Weights of a small GPT-style language model, trained from scratch on English Wikipedia.
Architecture: no biases in attention or MLP, normalized queries and keys.
Training: 102M tokens, 7114 steps.
Each number is 128 + 24 x the weight over its row's rms, rounded and kept within 0 to 255. Layers, rows and columns count from 0. Numbers have three digits each. The size before them is the row's rms in percent of the matrix's.

# layer 3 attention output (transposed), 192x128, rms 0.132, rows 39-63,102-126,166-190, columns 0-63
100:133161119118136184133167146138124111088100129146136159113131140126138133136078173133172115094052105112120158103145133140119121115172148113117140133159119163180078080119109122105111147107140104
104:151101112140158095178079148128158147138174176116148127136093120100122150156101121092078075136106121067173131133125113132098129110097112101138167131131128146155136108118089156146146130067129121
102:134153120141106149162143154154131107078139111104134131140107134128086151175172151126160145107162121141112106138152083154133134188096105075129093125106133152140136132097070131158120082153096149
085:138085141139204110135081100152098119114151107138125113100145093095134125163135099188153102138114129137121173094101151138107115116126130123132137141113130127117139150076124130126105125093083140
089:077147137122153113150083185126165113083131147142144096103109082080122145151143113095128129146116155147103089197132155160124116138113087127145131114124100154164102097103136103126107156158122107
101:147130139155131107100145152130157105152097167102108094148119122127113112069113094101141184125096149147141088109123125137117142110138137160129105133132125105086135187145165091132137128125121078
098:096122175117119197154100130118112126117116157138143063123136141142181108108081141095122132161124158139106141181127149107119101148109125156146154176116123146089104099122127147124136147137147141
096:116140134109103138148110106139089101133088106104109139137161143112085100169111118132133155176177167144146159106117116106151114132110128142121085144132097125107101118131103124091128108123144141
098:123150119155113130082168140099131158121125146109145125126120125170110160096147153132127114120090124085150125146122111154139116113142155115138088110141187095142089102142081112136091144123094130
100:120103105138151119102119107118104137100107137129084089113169084118097132161121119140141101112118093149108151113104134120120116156140136191162165114099147124109119129096140103171142125112131134
102:157116128114159129147113154158192105116151118101135154140129178112107137141123103135143121167109183094139132131146114143099125095138134120118086127132129123165153129102127127121162122155136148
094:122119139140122157110089149158063151078135141183124075106137118148114110122124116104148095137140072131102098159099114157110164120156186142108128141187140123121100121136157126121129160114074129
107:161124125110101149091134122155165141155146185147094158153163134116133138110108112092121104129173127126094121111149097161115116137122175144127142116072132137113102158126133155108134090117128105
092:124114127167125142147160130163119095115131126116127139152112102105148105146126098148110103131096156186159133123136156163086141159140093141118167129118136110164059126143158113085118121147154113
097:135110100073110149119119137171120164167164139106128160119112132081162200135102142112137104152113139107130131114136099156124147088099128123120112137168119089124132109142153119086130187102112126
085:153161128080126078205114171096111141155175129141150147178139118122109120143108085135145146099140131139109092098103123117122098166160116121116120123120175090093113149102090155128136102150096114
092:151204158120125097121167129086098072163087122145126078115163142084144142136157101134104129106110154114135101117133204118105125147127132092127129148115124130143124135136102156159148135156126099
089:153136160164140114137084147135074156154164131154116106110130092140122144121112118150098146151164151111118086133135103085127115136092171152090153098168155168128145105157112162119119100115127147
089:160082107147102104186154134123121144127134129121116102135099155116163115105129123179135168157171137083091082121122183084115145124121120156102134096118172103156135108142115120137117138103131050
098:151166095126164145185130109123100105095129195115118126157162107128104100132135127087092174169103123143096138146153120111132150122091134121122090135111135169106150136135138147140178131118139103
084:122108119106117166112105155155117085126146145121192154110088113135165170145146089133125157097085104119124124150103134193108117144118154085112116177134134155107128111152113136125115146146108136
086:126117141170110109113185072115155129107130122135172123177083160146156134122134182139126124124152149099094147158125127141126150119126145111086118113101138123106108134201107129166140164091091136
103:144117128146114131159147171099120152131140134153112095152085121143138103133111104114204132118117091190131085128135095125087130106096136168103124114156136131128130147125132139140107171117142077
094:082108112145126128126168090125138101099100158131129117091119144130152127094122135133148166096154163113115172132106117085111122172145148148174134122101127100126098100118113131095150130089142127
100:128151143113126131148164175111100076121113139163111131120069134128133129156137091109166116156149080136155090113117112144114134127114175086104094150154113132134110130131132125136144141169125060
091:162131128125121137166157132114117122115131106110105143151147125151155152127121121101137146140117109156182111128124135089144142076121103108096117109092131159123134134134152125099135135163143122
093:164090166087135099162106104101202160141114146131147104127154137124132148151145086117138130136150117145140140158152146100123178129114138100128120106142157135129171114106156135123130119088136134
098:141144136104093135131125147107155119129147092114113140075130130138174123118139137177155126114120123113119150147160186148169147136138107153120102120152103157159104093104172122114102141112130114
095:124101176100119122129154138162074129145146127151164102158116131101136095127128132149163129157136107093120154106103129103139135146147149138071169131121105144184093089086130182114125111096150087
100:118124115092096139096126141105151110088134154136121140111121141169176122124143133088115123132071174142184111116095145114116135131120176130138133205146120124096082123126135131097159110113110126
092:125135081137086162136160119115160097167124129116131151146116168126149160120095098135098119102081083124170156114137123076140128146146110140148152126164120104048146140127100126135143123125094157
091:117133126095102177092156110143083164100098127167095154127174154100134138128158135146143140144169091108108106107104091122117126165139134150137141128121153130162120103150131144102139099150146143
096:163137108122118140122160150107164121151108072148155159114129111167110178112096128128110117118116118106094095106084111149066068139139155119153126130172138108131134127178137125122141131126108130
101:129118123134160158110127165132172138167147124161105122146152096105118124117106153131132112120111108133165105157147168147141136112183157119134110137169102144162158129143116119172091135114125119
101:137070124111159134137110117112118150093135135141071122171106112105148121139123121101109138125096136112112130094128167113126153157159157171116122131109101159098114074116152113148130110115157141
091:109120168078135117154139129144163133138143116120112115133123128101140136129138090124118130143184158127103158161138135133107136114153124114161153138092117121147122178165117123100147156168077116
108:112127139125119117110126120146151119141168145130082123148195114122122139102170154122151111116130120094113168155079127137140126164108116163120171146116143153139104129125093103146104108159123161
104:121145088103127107107172107112123152118149147142116162146173115112145122165079141132132148134154124117127179111143115118073140101166066146106121137079124123114139086148051109133157157130146119
103:138153107130138117089123141127162135142099092122138143104162149095147126097112130163094082105129110125108142141114152087147127137130114101178129113172100146131127142118156123156071135147136148
101:114149100110098133121134098114153115138138094119144157154141092114112146130107147159153171125188109126138119125157108096150130115191101133139115145117130102099107099156105101177085137093177062
096:111152096145116096155127164137149122126114106133134108113127106118154123113115121127156157111175152148084153115128149109160119166143109149167112114090136137079112191128149092130133090102102127
094:093114158110100118101120162170159149110130181109116115132116129158110123111136112143139152116093122137118149153130094115104177103158112144099163143127109164137140089128155111132149134088146160
100:103103094123112131096115106188154114110107138090121189135121109137145188154135106162113158153105138140131115180168113123110137139154119074122128094097131137110146149164130147129135144110116088
090:101115162090124136126086095143136070091155128162128142138111152175131077136147123120137091138115088142102137147105130113161140129143127123156117159130128130158151114121148106143124156141163115
097:134115120111193105133131148091090135133172120119145156119149167156119116160134125091163110123063108166098154099125093176112147143121141116108100123097168120132103105152145106081133148101123162
094:104112119107142117132124140108131116123147084158131124113099152163115163159075113135118105132092151105120134135129153157189115124145110128148145140136209144127143102118135125126132149108128097
094:101117127123089115123148116136162186159100119116128139097135168179071126157120114159127115099127167127121128124135136142160087137110129079122095096099131109118116161067104107121147132134132113
092:146110141097113084167129201093131107168132136104113079095147114186156158162164143101153128107164153119199117068100144089143165115112143147127163105164125103135131133099126134110124141135106139
102:139103166153140126133137092151112155124099145094175124140130091118112127108121105098091133133158152164074183156157138103117159154106105085146120131149153094096161139154106130141116122083139144
097:140112100203107128086108145119118163132146115117182131140128170111123091117082120126168150111155148142154111150162146175121158099092081136116114141115108140086141131133161128111132133131138162
114:087104135166134174118101115096067101132143144142126074111095182161100113114198109152127123129117143153105137096133128132137147166146157107142094151135127134144139142142103153125157107093135132
103:125152103179133117142161129142105109166087126116135124096148112104116094100138144117053129109145169108089131158107140135154111140148098141101120124109129083108170100106122128140088116161152153
105:127135155110046161150141098131104122096069126149149095155169116141068117100148168107152144081154131151120099092065099138134122150122164146126133112149134148084119153139140177169104158138140132
103:112135117174145092096098150076147128160173079112113109084144125113106112137078137083127124161156148136107143139123165099117124137187119110152152122134107127089141172182150108126127148136158127
110:129150116140127144161133109154147088178133130091118135121128118134123165057136095092106154117099127103114127130181098136164080131096085135128113149149120118132142070152152167122124140149178084
111:149112109136132130092120154117109174176135093147070092145149140109136066101175168154140126087105110136127124086113138136154105131144158123112111144133151115138092121157134168117083076120102142
103:140119134148091100114142147099115098132126102151139130112081120130131181129157114132164125118138094121111180120126081122153116137150115099163113169113151132123122121147127167176069128088122107
107:110128164162137086141110174109110138130157141148139137135111135191149097148153146110117141140161133103139115118119110114162144118144091093130128096140108168120124131096103136143105158141102106
097:126150148117115138143145105156118154150134103139115128123131127113105142133062133137118107117098125135142139134097104169128154109099091128127156095114126159154153136138092134143090125078127089
116:099175154128140086140083138112120115106132115105133129092117161124145127130130124117099107150077137080117115115178138154133085131117160144169146141139160171139145134118176079137158107127156138
102:137103116102134112121147124180120128145128103140174165114108163122153126099144137129130114146139164148127093133119080128099132132162107117105128089140144113105111134140124135111114113142183126
115:135153116100152168137129136158121102142104129119139124138109165139116122089141105175100141144152141140124100166115131134157125103131135072156129133166119099120142135109161094090092134113133118
097:131162160136183149121135116116151132145162139082137132104083124160119143154156137120134098133101153142128110098154085113137141110154126078162128123150113156139150169117108140107084101146109122
120:136127107123122127139161155197090103136115149143133114096095153147117131127140115165139118145071108146149125182119132100115120093144113153107091102139141132131156077133091114096121166130145137
104:107105161177113128173132132096108148115093183122136098091122158113115148132133133117115150126108129117106138117095115127176114063126130135150074092139103134130176151102121138118111125151105143
104:135131124106161109115141111151135122066098099122137148155137115152123129142118103111108142158134113140153085148119151114088099101127107124142170161133094134142164114150090143143089094148122099
114:138133106170119153074149126139158169134085085133103095106117122093143137156100163123117103147148112149131175129115154095163101173106140155136105117114097100114094139127135141139114119107111145
113:139125131122135151143117158105127131105166109148123115083138115145152150111142147131145130138132075109111155104103082150170148117122146125151165128136129103122121149134142079122103164085110114
105:165189139162134155124127145126143154131117102133124130127132103118128073114144122108106066125130143158172178154126120122132119115061149112130118174115127143126135139139140137130143157109097114
090:102173142079140097088137130139104135173126142094145116136128140133102101097106095118138142135170131160170121137130130142121116148104153141149124154137134143123155162144127153135125146120136091
116:135120140109140116102161117148160126184093123098167135158132131113138150110193125151146120141108145126145146151116111114118110091085109155113123142144131125191142100129097131098081112108129120
113:146162089111136150150102126146119084107126128119144130138125155124097161088185151134100136175167118140117091155139120157137118120170102117145152090128085104126103109105138133181143108129132168
104:114146144160160156135087106098096150091156132143110125125141155092120079130083097158104142174167108142086160133143138143111114114131128118143120138124128144102181130156142108155146122159168124
105:116125100134113132139119134140132120118131108148157162120108169108137143117163144168091166118134093134142088117046112130182163169132133146117109116127096140110104107098119156144098109146112138
107:121137131094160160142106113154072131085120133149114193114143118132087131151157088156109114181141121074132099131135124157123106109092145119084096171125118095104160111161135140151099163129150126
# layer 3 attention value, 64x128, rms 0.0948, rows 39-63, columns 0-63
100:119101131108069144102104120090108119130157138114102136174105155103124150110103125130137128136119122165153092113158129145136129114141170123117127110120119121108102156158108144089140126184092116
098:145131092129163172106159112138169148123128148164087121147081126134102144122167154141149116127158127152129118102200122119107136144118120095145145138135151081146113151121103088128153118160096107
098:096151092107085171152097133120116125129119126148166098101136149141117149084157090174118082098141134135106122111112137182101108096101142111155113112134173150108108118129163141145133158134127116
099:090149139114102089107149178098126177085110096136145116126095150128155089128108129102131157106102146142154134126114111139104145158147137160164137084143147084163121160146097103130107151157129114
097:097185129150142143135143132114146099135162143124144112088179154169131148136093155113113129177159106112119155087153071116123130157117106104140112136095138097149136118122095101136164153128128164
104:159098113104126131149105102128158115134137157110128117136140140107157123132125159059086109113158097152109165181132141129121110090113128164130130091090120135147107107099113154142108109138153141
096:117132121137162130109160140077111138160111138102137149152113094118159138100132136115132151091137148149103158115142120132150157138144102192080086152137126130160144160138158083148126124124115154
097:123087124132130124150125113159099103107110190105115133117117098106169110096165151110141107111162142146085114131115184108105111150154126126136093096128163137094121113147166109125145155162147187
106:129115111107132117108143138108135106152130131165105126137119105161122114137114114105132140147078119107110146146085093129130130099144152102150117117147087153138091172124141144102121165160114150
104:168160132158132131098097123137125170103111147146115093148097150150095135105142121091128131119173084124135105155124159109147118094118116141158105171120136083113112142163116176126109123104113132
107:124101131132171096140155106114102169081136083143123131073172125142134110105111131114145118129147052100102130095099123160102125136123142123100172135105106116134115164103126152094105109119120090
100:105148140118132116117146131141153136131107134075119134153119149153123116117090122081133125082181170099135128062088082116144105136137109119145117085128135127111146160158144146117136080157145132
105:101122176108116149108093121146091114134114099118122139091113109098116090117155178115107124169144138106132106126172143127158143145177102115109101129125089111135126104132132141143129135120082165
097:115125107108149129106074145107105125176155156111113102136106140119133092135135132105136133172122129116126145103152136138128155146071147131153142098172155185138095126092092141107162072164120144
103:124097113147148151126079148107149151145130151145130125128117138170150137122100125155142153154135091107110099137144092152093123162143117136121078121174110110173173124149093166126108114181149106
098:067143086093130160129140082141151131112147165134189142110142180131133114075165147131125113123114133129136138106179156144144151138136125116116126122129142165117127073127071108115111163160172121
101:115096159097178136152108123141124154117147146133110110147116141126128104085133102124140099131123113118123133144071102120167141134110133197101119126109134153153129128104102100049144126108118164
095:099098133096126143146173101139111085100113118116144121158147102098096122091098175093136152075110133121105187120111123137108144104137100118130150168141144129108134155105105151158112135111168106
091:131143154149093168149121162104140116121133135151162084140137102098175178114136162151131126087104149136137166120122114107120152105154099095133115114118119126109116096128097093106097109144133109
102:122135155163146082098124157116158128112161114136102104105122130094116111116121130117126116097146139146158122141156156113106114098142085101113141116120102085113125102159136145138106110131168146
093:146143140123149135112129099132092151144192125142082089182152150101141091125101134137191143148139109093137122091115128123133122136146124128087114122119128120117165117151126121063120162127100076
094:115075127095110167111081144142096168121123095130112158128146096143161176092134117093157108163114107156138121121128147100122109152093170127144117156167131127181139155117146132135136105135124094
102:118128133098134124116146119099142151114137099157153111138103162140114156148150129082107155149164127119155142153109118179177114118130126100101122161065138127134121067114137114086170089169123158
097:187077142123127140114149128124112114140123103118151138149147131108147094144139131166123131098122145169129115119090130112139112128131156147105154154139130115083110121167084097123129103182078128
102:134103158085125147123121128093101136114125167128154136117171185140116122115081092123150141116157131097148133078130115165142136120188145159096152101155108136106125104160140137137170084124144138